Weights of a small transformer language model.
Architecture: RMSNorm after each block, rotary positions.
Training: a variant of Muon for these matrices, 756M tokens.
Each number is 50 + 15 x the weight over the matrix's rms, rounded and kept within 0 to 99. Layers, rows and columns count from 0.

# layer 7 MLP up, 1280x320, rms 0.0434, rows 1088-1117, columns 0-79
68 87 57 49 43 44 50 38 56 83 55 64 45 48 45 97 53 37 57 38 48 61 44 36 41 45 75 56 43 27 15 43 77 50 41 57 37 45 50 22 26 46 40 62 18 68 52 53 64 35 62 53 84 65 79 67 25 61 73 50 59 45 57 40 46 44 21 75 75 41 56 47 48 18 58 56 43 48 43 60
40 56 63 66 54 46 37 64 72 15 55 61 31 49 32 32 52 41 53 46 28 34 51 14 35 27 56 59 64 23 61 30 43 58 54 47 43 46 59 43 46 50 29 44 48 52 72 51 71 48 51 46 62 65 61 65 37 68 31 34 25 69 54 44 32 38 41 85 60 66 68 47 47 42 42 54 31 26 52 73
42 39 24 37 37 64 80 69 41 43 59 50 44 49 50 89 60 30 94 51 41 69 16 47 57 40 36 57 38 82 49 26 57 60 42 72 49 39 51 72 63 61 37 62 62 53 61 37 29 55 53 70 45 50 53 47 74 58 38 69 59 44 52 27 49 20 41 85 47 55 31 44 63 37 46 39 45 62 57 71
53 31 40 63 61 51 29 56 50 21 48 41 52 67 40 54 26 47 64 21 76 30 26 53 59 79 43 52 32 40 65 47 52 61 37 27 52 44 68 30 52 42 42 39 36 35 41 39 59 52 39 35 45 71 47 31 39 67 37 37 55 51 54 37 20 50 54 69 55 41 52 57 27 58 55 61 61 29 36 66
63 38 15 64 30 60 50 64 25 48 34 59 60 50 65 43 39 68 61 88 45 41 95 41 68 48 40 59 67 49 64 46 57 40 36 19 45 44 60 28 71 27 67 56 52 34 49 44 49 52 47 36 52 49 53 39 76 52 45 44 51 60 58 63 54 25 73 48 33 55 53 42 54 28 80 36 30 34 60 19
39 54 77 52 49 61 55 59 24 61 56 50 54 53 47 83 80 37 72 86 67 35 31 75 29 47 32 45 25 45 68 70 25 55 54 04 20 19 59 53 36 55 85 42 35 85 28 35 25 18 24 54 56 72 20 44 28 70 54 40 43 51 45 40 57 49 49 54 39 49 63 54 37 69 42 69 34 27 51 51
26 39 78 55 31 75 30 44 27 51 50 47 34 70 40 61 31 50 06 40 57 26 41 54 50 55 53 47 51 61 46 41 56 63 43 50 45 44 19 65 17 35 55 35 17 37 55 23 29 42 48 57 54 31 50 32 29 57 48 63 72 49 60 50 59 69 64 32 38 58 29 40 44 47 62 56 41 63 59 41
48 33 50 39 34 56 40 45 60 49 61 64 61 29 31 56 76 65 58 58 22 64 40 51 63 48 60 51 46 35 62 59 29 59 50 65 54 43 48 41 25 75 31 55 28 57 44 30 66 33 54 59 49 57 59 56 47 68 23 60 53 27 52 36 37 64 64 69 67 68 44 33 61 42 44 51 40 76 62 35
50 53 86 84 44 69 50 47 25 35 47 51 69 64 63 34 62 36 67 52 76 43 58 56 55 78 59 50 46 37 21 22 43 34 43 57 53 42 45 30 82 42 39 53 40 65 38 53 53 42 58 43 43 39 64 74 44 25 52 50 55 34 32 55 40 51 68 60 35 73 70 60 37 13 64 35 31 63 56 26
48 63 41 30 52 53 51 20 77 52 35 67 46 71 61 53 47 42 48 28 38 63 47 46 65 11 34 29 70 58 55 62 33 51 51 44 52 72 45 40 69 45 40 52 50 50 36 15 52 47 46 60 61 42 63 81 63 28 21 59 32 55 53 38 50 74 46 34 60 25 21 46 54 53 49 56 42 62 70 61
56 55 59 58 37 65 26 54 43 37 36 44 36 59 53 61 65 56 46 35 44 48 40 38 51 45 35 32 61 67 48 45 38 29 65 77 58 53 72 51 23 75 69 33 45 57 49 87 46 65 53 56 58 58 42 49 57 42 89 62 76 50 57 65 74 43 57 47 49 67 60 57 19 23 40 50 26 50 67 55
75 28 65 45 47 42 43 67 62 43 16 36 80 58 72 57 47 37 32 50 63 22 75 68 33 32 43 33 44 66 25 54 53 44 17 30 51 62 66 53 46 44 38 35 20 41 46 37 25 63 65 77 12 61 58 37 43 57 66 46 41 50 56 52 40 38 63 44 53 50 41 64 66 63 41 46 55 65 55 63
46 76 23 80 36 46 74 83 50 62 34 63 46 44 55 55 47 55 33 51 78 71 39 54 42 52 53 52 51 60 39 51 66 97 37 50 23 57 49 50 35 88 66 57 58 42 62 41 39 65 26 45 49 53 49 53 48 45 61 34 31 52 44 69 41 51 62 06 38 53 58 56 48 67 52 87 53 89 53 66
86 71 47 36 55 59 50 35 78 71 62 72 57 58 38 52 10 48 24 44 30 55 54 25 49 41 35 59 20 61 62 36 22 56 33 40 67 42 40 45 32 54 58 60 31 68 71 52 30 50 48 55 62 48 44 32 48 46 39 64 46 17 44 19 35 60 27 42 36 41 31 48 66 42 51 63 55 89 41 72
54 54 49 12 18 45 47 54 69 43 53 19 38 51 58 66 60 49 73 50 30 44 48 48 57 31 72 43 61 48 48 48 41 48 42 69 32 47 52 55 77 62 50 42 35 39 60 32 45 44 71 49 58 59 71 40 33 79 46 50 44 41 44 47 31 70 25 44 74 74 46 69 42 37 37 47 40 86 19 43
52 69 36 54 34 07 64 61 52 50 46 47 49 50 41 38 52 34 55 58 66 72 53 50 28 73 38 60 61 39 57 47 63 50 36 49 49 81 83 73 62 75 59 54 59 36 42 49 37 39 53 32 55 66 28 65 19 81 42 72 56 37 58 67 55 39 49 49 72 27 65 47 36 33 65 38 62 56 41 73
41 61 21 38 25 74 49 26 74 72 50 32 57 63 80 39 39 43 32 48 63 59 51 53 65 62 41 36 62 50 28 40 43 77 63 62 58 28 64 51 48 56 36 70 63 51 68 55 25 51 45 40 72 43 66 41 50 33 45 43 23 56 38 52 35 71 60 48 73 36 42 63 44 75 47 48 64 31 52 87
65 70 68 65 10 80 58 64 59 46 42 45 32 50 85 57 41 42 55 65 39 51 20 45 59 50 37 68 43 64 30 74 18 53 60 42 12 47 66 63 64 40 55 36 39 32 63 54 38 38 71 61 25 61 49 51 38 63 46 51 31 36 52 70 82 23 50 69 67 45 51 34 50 51 29 58 68 57 50 35
48 62 78 32 48 56 51 72 51 66 60 43 58 69 43 34 60 56 30 48 50 76 55 49 47 20 31 62 42 66 54 67 37 40 45 39 42 29 67 61 39 59 38 66 16 38 51 33 39 65 41 28 52 30 36 61 38 53 56 54 52 61 62 63 95 42 67 47 27 53 50 37 32 20 41 18 59 74 31 61
41 58 53 49 55 56 52 37 41 42 56 66 39 61 63 43 26 39 53 45 37 48 47 51 54 48 57 67 68 57 36 59 47 46 58 38 44 70 61 40 49 31 29 41 70 42 40 67 17 38 43 54 22 44 53 61 68 34 73 73 56 60 63 83 47 63 55 48 44 70 70 66 55 27 56 30 79 58 55 51
41 50 36 51 59 47 58 52 45 40 70 34 80 45 49 42 35 12 30 54 42 29 59 70 21 35 40 77 55 38 71 30 54 44 62 25 49 50 51 45 39 46 45 39 62 37 39 52 44 56 58 27 58 64 62 49 67 53 51 58 58 42 41 44 33 47 59 56 65 49 58 36 32 36 39 35 60 79 60 52
35 47 38 78 34 52 29 47 62 50 44 51 55 38 46 65 28 29 34 43 58 35 36 52 54 30 40 64 21 66 75 47 36 72 22 42 26 44 56 56 52 62 37 74 47 54 31 52 58 55 42 37 63 61 67 71 40 64 71 30 71 69 47 56 59 33 42 45 22 46 44 59 54 54 28 20 55 36 52 26
56 65 67 66 30 58 30 65 46 82 48 58 38 50 27 57 25 61 68 59 49 42 42 53 52 42 72 66 51 34 58 60 45 49 56 49 24 21 37 61 43 50 78 34 36 68 48 36 46 71 50 71 56 33 43 44 33 28 45 45 67 38 43 33 68 25 70 87 41 74 54 71 43 59 60 50 47 46 32 70
73 52 55 61 40 38 75 66 28 62 58 42 46 60 56 57 63 54 54 45 28 40 60 54 50 58 19 57 67 62 42 74 64 55 48 31 52 58 58 58 53 50 76 54 48 44 48 45 47 58 53 47 72 36 36 49 55 68 42 43 42 62 79 60 64 34 27 51 52 32 43 39 21 60 72 29 72 36 50 59
49 52 54 38 44 78 50 60 27 53 36 45 49 55 67 42 49 41 42 69 56 48 52 27 58 57 73 30 41 76 57 72 66 48 32 62 45 42 46 25 55 78 47 51 57 56 56 52 77 43 35 54 47 42 66 35 08 68 56 33 50 37 46 30 33 59 32 56 39 71 44 44 43 58 25 44 20 55 29 60
45 69 41 52 53 33 55 52 39 33 45 56 55 34 47 65 58 42 53 74 74 48 35 27 41 39 59 33 39 30 20 77 50 56 24 43 38 37 34 43 48 50 52 77 41 46 58 44 35 32 54 54 42 42 75 57 74 75 60 60 44 53 54 48 59 62 36 56 29 47 35 77 38 61 58 58 41 69 48 37
38 54 72 57 52 46 64 53 46 50 37 24 60 45 47 65 20 54 76 55 39 57 61 36 54 53 44 49 54 60 48 42 30 49 65 51 53 12 43 57 65 59 70 42 31 60 56 74 55 61 44 19 53 61 38 55 66 56 32 32 52 44 47 38 35 35 50 56 48 31 49 46 66 45 63 45 57 31 34 46
55 53 28 58 43 46 65 31 41 51 69 44 20 55 44 16 33 76 28 52 50 52 51 73 63 61 52 59 60 44 44 40 66 56 34 39 58 53 12 39 41 65 16 57 41 33 58 68 45 37 34 54 33 25 39 70 65 60 66 48 65 41 49 60 56 81 45 60 50 56 58 63 59 64 41 40 34 40 45 61
57 61 36 64 42 69 58 29 28 25 45 33 62 55 37 31 51 28 28 30 41 65 84 63 47 48 68 48 28 67 59 62 61 44 35 45 36 52 64 35 46 50 76 62 34 41 44 43 25 56 51 64 23 50 34 54 64 28 29 70 37 55 57 66 72 52 65 75 56 41 84 68 47 60 28 44 52 59 61 34
51 52 59 42 55 91 50 53 43 27 43 67 45 37 48 71 38 42 45 49 40 57 69 35 42 54 21 40 68 59 51 72 34 62 95 43 41 56 48 66 80 46 50 67 53 54 59 62 31 47 54 46 26 36 47 69 39 45 48 29 68 10 64 49 51 59 49 42 49 62 57 58 46 69 61 27 67 66 44 49
# layer 7 MLP down (transposed), 1280x320, rms 0.0434, rows 1088-1116, columns 0-79
91 59 46 66 04 44 92 79 85 36 57 47 45 58 70 65 55 21 48 50 42 56 23 41 59 41 52 28 42 39 52 63 35 69 66 45 80 68 43 49 39 32 60 52 26 59 42 24 42 41 31 53 61 72 60 39 38 22 33 53 48 24 42 69 49 29 54 25 59 57 43 45 61 57 52 44 63 67 51 70
30 34 74 29 42 35 65 15 63 48 73 82 65 33 51 45 46 68 52 53 58 63 69 18 32 59 55 65 53 41 41 40 64 50 59 47 75 66 41 67 59 32 70 43 46 31 58 42 63 29 54 54 49 72 68 69 46 72 38 79 58 35 44 27 51 65 50 57 36 60 52 65 55 43 61 35 44 52 29 46
54 59 50 63 42 67 47 72 45 35 74 45 53 15 42 49 81 53 49 58 58 47 84 33 42 52 51 53 41 66 57 42 36 75 20 55 49 33 41 53 47 47 45 56 59 43 51 46 39 51 50 89 55 50 54 48 71 21 44 69 48 62 52 60 37 47 37 30 44 30 59 25 71 42 34 62 66 28 36 64
47 53 50 32 35 43 13 89 55 35 49 43 78 51 43 62 54 29 82 24 43 52 31 74 78 70 41 60 67 67 69 36 35 51 69 66 56 53 42 32 50 48 35 60 25 64 32 55 53 41 34 58 53 49 58 40 37 52 24 57 61 60 63 34 42 56 63 43 52 64 40 75 36 71 61 48 62 28 55 46
59 60 48 39 65 78 81 29 61 59 55 80 48 52 69 65 32 51 43 42 36 28 73 34 55 50 43 70 52 55 52 68 41 45 10 24 31 75 61 46 58 42 42 99 83 32 36 56 67 78 57 54 49 60 73 40 70 50 21 64 11 41 70 44 60 67 78 28 53 55 30 61 83 39 55 60 48 52 49 50
66 52 51 63 60 46 47 44 21 41 47 56 57 36 57 82 78 49 41 62 39 42 57 38 41 53 52 48 40 57 54 67 75 29 69 71 44 65 59 61 66 38 51 50 38 68 32 50 41 43 31 52 73 58 23 54 31 64 21 30 51 71 50 47 35 56 56 26 44 44 54 56 35 56 69 16 49 32 56 45
51 51 40 34 52 46 70 57 40 55 53 53 27 30 77 49 46 52 34 55 73 50 23 61 47 58 67 22 38 58 46 45 55 40 42 60 64 60 86 43 36 51 40 17 53 54 57 44 59 45 51 29 56 32 42 40 23 51 60 46 72 24 52 48 56 76 84 62 46 41 35 59 39 37 60 22 43 57 76 36
75 33 29 44 32 40 42 40 24 49 41 33 53 47 54 52 63 48 42 49 58 34 83 51 53 26 68 40 45 45 44 42 37 99 63 46 42 43 58 54 56 71 40 50 57 45 54 48 56 29 44 69 51 44 50 61 44 41 59 40 78 63 64 63 94 53 39 32 65 80 59 61 76 59 58 51 65 28 63 49
57 48 15 43 55 49 77 48 57 67 55 74 68 58 61 51 44 31 37 46 45 62 86 43 62 54 48 36 39 44 67 69 56 52 46 55 45 73 52 43 74 54 40 46 54 31 43 47 49 17 31 54 67 57 38 72 54 45 39 71 60 78 55 54 34 59 38 50 43 32 89 40 53 46 83 50 55 58 62 55
64 57 44 50 44 58 50 40 53 75 51 33 52 95 56 67 51 72 15 32 49 52 29 19 62 33 67 51 45 44 61 49 50 52 35 66 24 29 47 25 65 57 57 41 30 63 37 50 41 63 30 58 29 60 29 54 59 47 40 46 51 75 43 44 52 61 44 31 53 22 20 23 52 59 75 36 54 40 43 53
64 30 15 75 26 56 79 50 37 44 39 30 68 42 50 31 45 44 63 62 57 44 63 50 60 81 56 16 67 61 49 35 52 23 37 68 40 59 31 43 54 52 51 75 25 37 37 43 41 42 66 43 38 49 30 56 45 40 47 57 40 66 67 60 41 38 39 07 31 33 61 52 33 54 39 40 51 26 58 60
75 42 57 35 37 73 66 18 58 33 66 40 20 61 75 65 30 61 69 59 49 51 16 39 55 41 62 72 41 30 21 45 53 70 43 44 45 61 56 43 33 39 42 50 54 48 42 68 39 66 53 43 54 54 63 62 56 53 39 51 56 31 47 80 41 54 51 68 51 51 53 36 61 60 73 49 58 23 45 42
42 52 36 60 50 42 58 61 87 66 42 69 54 70 60 79 67 63 55 61 66 45 28 56 43 30 39 40 40 68 71 55 64 65 17 37 27 37 40 45 36 56 38 27 34 43 44 40 34 33 12 49 72 46 64 63 41 62 56 20 76 54 40 29 51 83 72 36 51 40 51 43 65 47 67 99 42 37 65 71
60 70 41 60 43 67 84 50 40 69 86 28 57 62 67 43 28 41 50 37 53 54 49 40 64 30 23 68 32 55 73 60 36 54 50 51 84 48 42 39 36 20 60 54 42 58 47 32 27 44 38 37 45 39 27 31 55 45 23 46 50 39 57 50 37 50 45 51 69 51 49 59 63 17 58 40 56 68 33 50
61 32 82 56 36 35 64 51 74 68 50 29 67 39 56 23 27 60 30 67 24 76 54 57 54 65 34 34 60 63 72 79 27 52 43 48 53 40 67 69 29 94 55 59 51 30 25 67 76 46 54 26 66 72 65 49 45 61 40 70 32 23 56 39 83 36 39 44 27 67 47 50 38 64 44 33 48 63 54 67
11 45 64 33 39 42 47 52 59 43 42 37 52 08 44 85 77 34 47 61 24 61 44 61 59 61 36 56 59 49 16 48 49 29 45 69 61 44 32 65 74 57 45 54 46 37 96 30 43 31 45 37 68 58 46 56 40 43 29 40 59 36 40 30 63 31 54 71 34 35 35 52 43 34 50 53 42 25 42 70
56 71 70 20 60 21 64 47 47 57 61 74 47 35 70 57 51 24 58 49 29 48 58 45 46 49 21 77 55 32 48 57 11 50 58 45 58 51 46 44 67 32 16 49 71 51 51 51 78 70 60 39 58 55 21 62 59 46 54 67 38 25 66 53 31 53 53 54 49 47 46 62 41 37 43 51 50 48 45 53
67 45 55 53 30 58 42 19 70 37 28 20 52 24 47 39 43 38 43 27 30 31 39 48 64 45 28 74 64 62 57 54 20 50 38 39 46 39 77 64 52 51 53 42 41 17 54 46 38 29 69 57 47 43 16 27 35 50 62 40 56 36 32 61 52 43 54 62 27 48 52 29 61 43 47 48 48 42 35 32
37 81 61 52 60 58 47 59 58 54 41 45 39 73 47 34 45 62 17 41 40 51 74 83 56 24 28 42 35 63 23 56 21 40 56 45 58 47 57 45 37 39 59 63 39 37 52 48 39 47 52 52 53 40 39 33 51 48 52 64 35 46 51 46 66 56 51 74 64 61 43 42 49 70 09 41 77 58 33 82
54 35 29 57 31 52 68 50 80 54 53 38 45 69 59 29 45 36 63 36 29 30 52 69 52 58 63 72 71 50 32 55 51 30 51 35 55 78 55 27 42 50 39 46 50 11 32 64 42 51 38 75 38 45 84 52 53 40 51 52 47 53 39 70 51 49 55 43 83 65 56 77 52 35 63 62 72 65 46 62
42 73 38 47 36 67 55 20 38 70 56 37 48 27 56 26 39 28 67 58 45 20 50 57 26 51 41 82 56 39 83 63 39 35 57 63 44 60 76 63 53 33 51 71 42 67 46 46 52 45 46 36 58 51 37 65 56 57 26 71 48 67 39 61 74 37 55 63 66 57 53 74 30 10 37 44 53 47 36 69
50 59 38 21 47 16 33 44 51 51 70 42 68 45 46 58 60 31 35 41 31 56 67 52 42 42 26 25 65 59 56 53 32 51 54 26 63 59 51 32 68 11 38 45 37 22 65 44 46 54 35 58 43 49 74 67 54 30 69 60 45 54 47 53 39 59 47 51 25 72 37 67 43 38 52 48 76 78 50 53
73 78 33 73 33 70 60 70 54 61 44 24 60 65 56 54 68 25 41 46 63 38 27 08 57 58 68 50 59 35 70 35 36 54 58 35 34 46 46 53 38 50 76 61 26 49 48 58 62 38 51 56 49 42 57 69 22 42 41 47 49 54 35 31 42 44 57 52 61 73 67 55 71 40 60 47 70 62 50 53
48 45 52 42 54 48 33 35 57 48 59 38 30 57 62 45 25 31 70 40 39 49 66 40 59 68 33 57 45 47 05 61 62 65 74 49 48 49 48 39 46 47 56 50 37 42 49 38 12 55 39 20 25 28 50 29 58 36 24 36 27 45 25 66 72 45 39 55 72 27 47 75 55 54 42 38 50 57 56 61
40 73 81 34 46 85 70 51 56 34 51 33 51 57 53 51 65 56 48 36 31 60 33 50 74 39 58 76 64 59 26 50 47 66 44 64 50 53 60 71 79 63 36 24 72 75 53 68 62 66 44 56 32 49 47 39 46 70 64 15 49 43 67 44 31 59 37 56 31 40 88 47 54 30 32 28 50 82 31 55
33 59 39 39 43 48 42 61 52 58 26 69 32 24 61 43 95 51 47 60 46 31 80 17 38 58 56 33 43 60 41 45 37 31 55 23 47 30 49 34 65 53 49 52 57 44 40 81 38 46 51 56 00 45 54 74 59 36 29 56 54 41 47 68 66 70 45 59 58 51 47 43 52 77 66 38 61 74 56 65
06 61 60 64 41 52 40 55 63 61 11 40 50 49 74 73 45 42 64 59 50 47 51 51 68 42 36 56 55 82 38 52 67 26 49 28 44 25 41 59 61 59 49 78 38 19 48 56 36 64 58 40 39 33 37 53 49 52 37 78 32 55 39 31 88 40 56 32 43 29 30 63 42 61 46 51 42 33 69 71
73 76 52 66 52 31 79 24 61 65 76 56 62 56 50 47 56 56 63 50 43 80 30 64 66 32 54 52 25 45 66 25 73 40 52 77 52 63 51 55 47 67 42 27 39 52 65 43 41 55 53 48 44 40 35 63 54 42 77 40 51 83 59 34 40 52 57 41 53 44 57 25 55 50 57 71 56 59 29 29
63 55 47 66 51 53 38 57 23 51 51 61 48 53 57 26 50 36 45 47 50 62 51 22 59 54 48 37 72 38 58 66 35 76 61 46 73 55 14 54 36 50 57 52 46 42 31 37 61 58 54 44 45 47 23 29 34 49 45 48 51 48 52 62 35 45 15 53 75 58 60 46 25 44 62 51 43 58 49 54
# layer 7 MLP gate, 1280x320, rms 0.0433, rows 1089-1117, columns 0-79
50 34 47 83 78 48 33 70 30 47 72 45 53 50 52 37 47 74 46 40 68 62 73 54 48 80 53 37 67 49 69 66 42 47 37 64 58 41 61 49 72 44 34 60 81 55 36 54 36 63 55 71 78 28 54 55 61 58 46 38 50 52 78 66 12 47 46 31 41 41 32 51 53 64 55 58 33 47 74 43
39 32 49 74 64 19 66 17 49 72 49 85 45 38 57 49 42 47 35 61 61 30 59 63 60 46 46 64 74 36 64 33 37 52 78 26 46 67 52 28 50 76 53 66 63 44 51 54 41 44 25 57 58 61 14 45 62 55 50 89 83 72 59 51 34 72 83 67 35 43 74 57 36 55 49 78 77 41 11 56
27 43 40 46 30 60 52 53 40 68 51 46 62 88 58 35 16 61 80 78 70 49 85 42 81 49 44 40 56 26 49 13 48 84 65 48 58 68 53 18 60 38 68 77 36 73 58 73 54 61 63 82 52 62 60 31 44 46 19 53 42 75 60 78 32 57 42 28 46 48 63 39 71 61 52 75 31 37 75 42
32 82 58 56 45 35 72 55 57 48 59 44 50 43 39 38 47 25 30 31 26 32 37 61 54 18 42 20 54 46 49 64 54 67 22 58 47 63 65 65 40 60 52 35 53 52 36 51 70 44 34 35 42 48 70 36 57 51 49 61 52 42 71 20 45 42 77 60 42 34 34 58 64 60 51 42 59 74 44 50
35 36 56 65 61 51 49 20 26 27 43 65 42 72 52 49 70 31 74 54 39 29 46 43 49 50 33 42 77 39 56 41 72 50 34 43 56 59 77 25 77 51 38 46 48 41 35 58 21 40 28 54 80 72 54 85 65 68 56 40 56 99 58 59 31 79 56 47 51 25 59 69 74 58 62 45 46 55 63 64
70 38 33 33 72 38 57 43 65 25 27 38 62 18 72 30 72 30 14 65 37 29 45 61 53 61 41 42 45 50 29 49 52 33 57 50 40 99 69 31 44 38 54 30 66 56 53 44 40 58 18 63 39 43 59 66 44 49 58 56 79 28 58 43 50 72 71 82 42 38 64 45 41 60 69 59 68 42 55 44
50 47 47 47 62 42 77 61 48 56 36 40 28 06 74 54 57 61 70 42 50 56 37 55 52 56 12 67 27 64 78 59 38 67 82 37 57 73 58 43 90 48 54 48 55 62 47 62 47 53 77 66 54 32 70 45 76 57 57 53 41 31 42 42 48 45 62 55 68 43 75 54 60 39 47 72 83 30 36 43
66 48 33 54 43 68 66 53 48 75 31 57 32 45 25 56 55 61 42 53 63 53 51 84 66 46 64 40 39 87 50 40 62 47 49 50 39 52 44 62 57 45 45 77 41 40 75 46 75 58 41 43 52 44 59 60 61 57 45 75 47 52 59 77 26 50 76 69 78 45 11 69 64 34 40 53 80 52 32 52
78 59 28 62 59 39 73 46 45 50 29 52 60 61 43 38 48 69 45 39 33 54 31 39 48 29 58 48 51 31 56 63 50 52 28 47 55 49 48 42 28 67 56 61 55 35 45 32 47 52 62 83 62 39 61 62 54 56 48 59 49 46 67 52 46 47 72 36 43 60 39 42 64 46 42 44 53 31 26 52
68 34 46 44 46 53 49 43 68 59 47 57 56 37 45 47 56 48 48 37 51 46 70 40 40 49 54 25 63 17 27 47 48 51 45 53 54 46 27 70 35 45 63 33 51 63 40 53 59 44 46 59 48 82 42 55 34 66 44 42 25 51 63 74 26 31 39 54 54 49 46 62 61 46 51 65 56 58 51 65
67 30 34 60 49 50 33 51 37 75 59 78 76 14 57 62 43 22 55 44 36 32 47 44 32 42 42 55 59 38 41 50 34 43 56 35 62 35 70 42 55 57 56 26 50 37 12 60 52 49 54 62 21 69 44 46 52 55 44 67 46 18 46 37 44 44 52 66 27 49 51 87 64 23 50 26 44 54 51 56
41 44 39 18 39 42 38 29 56 62 44 49 50 67 40 13 59 67 53 44 37 58 59 53 63 49 61 42 28 34 68 44 75 56 44 58 68 45 40 72 51 49 46 47 73 52 42 53 74 46 56 44 59 50 69 66 49 31 37 40 37 36 09 64 41 50 63 70 48 36 42 52 61 35 53 81 62 53 57 58
57 40 43 41 43 43 24 52 45 45 38 48 42 43 53 56 23 66 65 61 69 34 39 58 51 67 55 61 66 44 57 45 29 22 42 47 52 52 38 88 53 46 72 63 44 46 37 71 75 43 69 39 68 47 63 32 44 55 94 32 30 50 68 93 56 68 43 32 74 55 37 73 70 45 70 49 51 27 56 61
27 41 47 61 45 61 40 48 49 41 38 46 43 59 36 47 51 47 36 57 47 81 43 52 61 53 67 74 56 35 46 57 42 45 62 62 48 51 24 50 43 36 46 39 65 73 70 45 78 48 42 56 42 33 48 42 58 49 30 46 66 69 35 68 52 51 28 82 50 30 29 38 70 54 54 50 50 46 15 40
48 76 50 64 44 33 58 68 49 55 83 89 31 28 43 37 78 42 35 53 60 46 64 52 73 73 40 60 62 45 45 19 42 53 61 40 57 66 72 68 27 66 47 56 60 20 60 35 59 41 38 35 60 52 35 31 32 83 45 71 56 22 63 61 58 45 54 68 61 39 61 67 50 50 48 53 43 39 59 46
44 31 58 31 64 37 46 24 64 39 47 43 57 51 65 78 92 25 45 46 56 44 39 64 54 13 25 45 64 60 80 37 38 48 51 56 65 15 55 51 28 51 41 52 79 55 83 43 50 56 71 57 44 45 45 61 57 39 55 45 78 21 35 44 62 34 52 21 47 49 54 41 39 49 69 63 71 50 64 86
38 41 28 67 47 17 69 63 22 62 32 62 57 28 80 27 78 54 55 59 64 50 58 23 52 53 55 32 42 38 24 32 54 42 73 34 54 63 49 70 32 44 64 36 35 68 48 71 33 86 39 59 65 55 49 43 32 70 65 20 62 49 48 69 36 35 44 25 56 48 66 93 14 51 60 48 24 50 57 77
29 31 47 27 47 25 70 59 63 50 64 25 22 60 53 57 18 36 48 48 43 74 38 59 64 21 52 52 51 22 25 42 30 33 45 52 73 68 31 11 52 34 44 61 40 51 37 57 51 66 50 59 82 61 49 41 87 67 21 79 38 37 35 43 52 53 59 59 30 34 37 88 52 43 52 29 50 38 50 57
33 36 44 60 56 57 49 35 54 59 55 42 47 46 27 62 69 66 32 36 60 18 54 41 56 58 46 57 58 25 48 50 57 47 67 42 57 53 57 63 54 25 38 64 57 63 54 41 30 43 58 69 40 35 54 48 42 51 60 68 74 55 34 90 66 60 37 39 41 63 56 57 43 23 44 28 57 78 35 44
63 70 05 80 34 69 43 26 38 49 48 49 25 61 50 63 34 48 59 36 68 38 47 61 50 54 61 35 56 53 43 22 69 46 53 24 57 66 47 50 53 49 59 73 63 80 54 52 46 51 46 55 42 36 24 47 55 76 59 74 55 58 50 78 66 36 68 48 40 73 49 57 79 37 64 59 39 52 68 39
48 64 32 69 51 40 48 48 65 47 61 52 52 53 54 58 75 54 56 30 59 53 61 23 66 66 64 36 47 24 19 64 36 38 41 32 57 70 36 61 32 38 43 52 65 53 67 41 63 67 58 56 42 33 49 44 47 45 63 46 51 22 44 46 74 58 48 28 48 72 37 34 68 31 53 15 47 65 45 41
35 69 47 13 32 52 19 49 81 54 42 60 69 47 40 67 56 33 68 51 50 51 18 46 66 59 55 47 42 26 36 68 65 79 46 57 40 36 64 46 28 56 37 48 56 76 49 33 59 33 40 57 58 25 51 39 63 61 46 63 38 52 57 49 67 13 44 69 37 16 48 61 39 57 53 71 31 39 46 44
60 33 41 45 30 61 59 47 34 45 74 33 65 36 51 33 68 51 49 27 69 55 66 51 37 72 57 57 57 67 42 34 34 58 47 60 51 48 58 46 59 49 86 46 59 60 41 32 44 67 36 17 66 49 25 37 43 29 33 60 26 55 52 68 54 51 64 61 41 17 41 64 39 65 69 60 47 29 58 77
65 66 45 51 57 82 46 43 60 69 71 42 43 62 55 58 26 51 41 44 38 43 45 43 53 76 17 58 70 42 39 69 64 46 53 63 55 49 55 28 41 51 57 58 46 53 28 51 54 55 51 37 72 44 47 49 74 41 50 93 54 60 78 80 75 34 36 60 62 42 54 34 55 48 44 40 47 33 35 73
69 46 52 70 53 40 81 27 57 49 58 60 58 48 44 52 25 48 49 29 43 56 34 27 54 72 46 56 41 28 56 60 50 74 77 64 50 47 35 79 24 31 49 59 43 42 66 42 18 65 52 23 64 61 15 56 21 53 77 70 09 50 73 28 15 42 64 49 49 60 49 37 46 53 66 54 69 43 35 60
54 77 57 75 42 39 43 41 63 23 58 52 39 62 43 89 37 12 45 55 39 43 44 44 70 34 52 41 85 72 29 24 34 62 66 57 37 60 56 95 43 62 46 23 54 20 37 46 26 53 56 53 68 65 76 62 58 50 43 76 47 23 37 53 62 42 59 37 62 31 48 65 45 34 49 41 56 67 23 29
51 30 42 84 51 69 83 60 21 46 71 58 46 58 48 61 36 40 58 61 55 34 63 07 46 60 56 66 39 66 39 61 50 64 46 14 33 61 24 60 30 58 68 27 32 51 63 76 62 19 05 42 70 72 64 51 63 26 78 42 73 75 33 49 43 50 56 49 67 36 64 19 72 49 53 41 58 30 57 89
35 64 70 43 52 28 56 41 56 33 32 41 68 42 79 77 43 61 72 57 59 30 55 56 38 47 62 62 27 45 42 72 47 39 53 25 85 68 39 62 58 25 51 59 17 39 45 29 43 28 17 57 48 48 62 81 49 60 23 39 58 73 47 47 40 55 48 21 77 45 35 51 53 44 53 41 62 63 72 47
41 55 17 71 72 49 42 31 15 45 41 77 62 35 57 68 56 36 43 36 66 46 39 69 38 58 46 31 43 55 30 61 32 59 78 51 55 77 40 45 69 32 47 30 42 46 77 58 60 57 70 50 46 44 74 74 38 72 22 44 51 47 38 55 59 74 36 50 47 53 56 18 43 73 51 47 52 50 39 74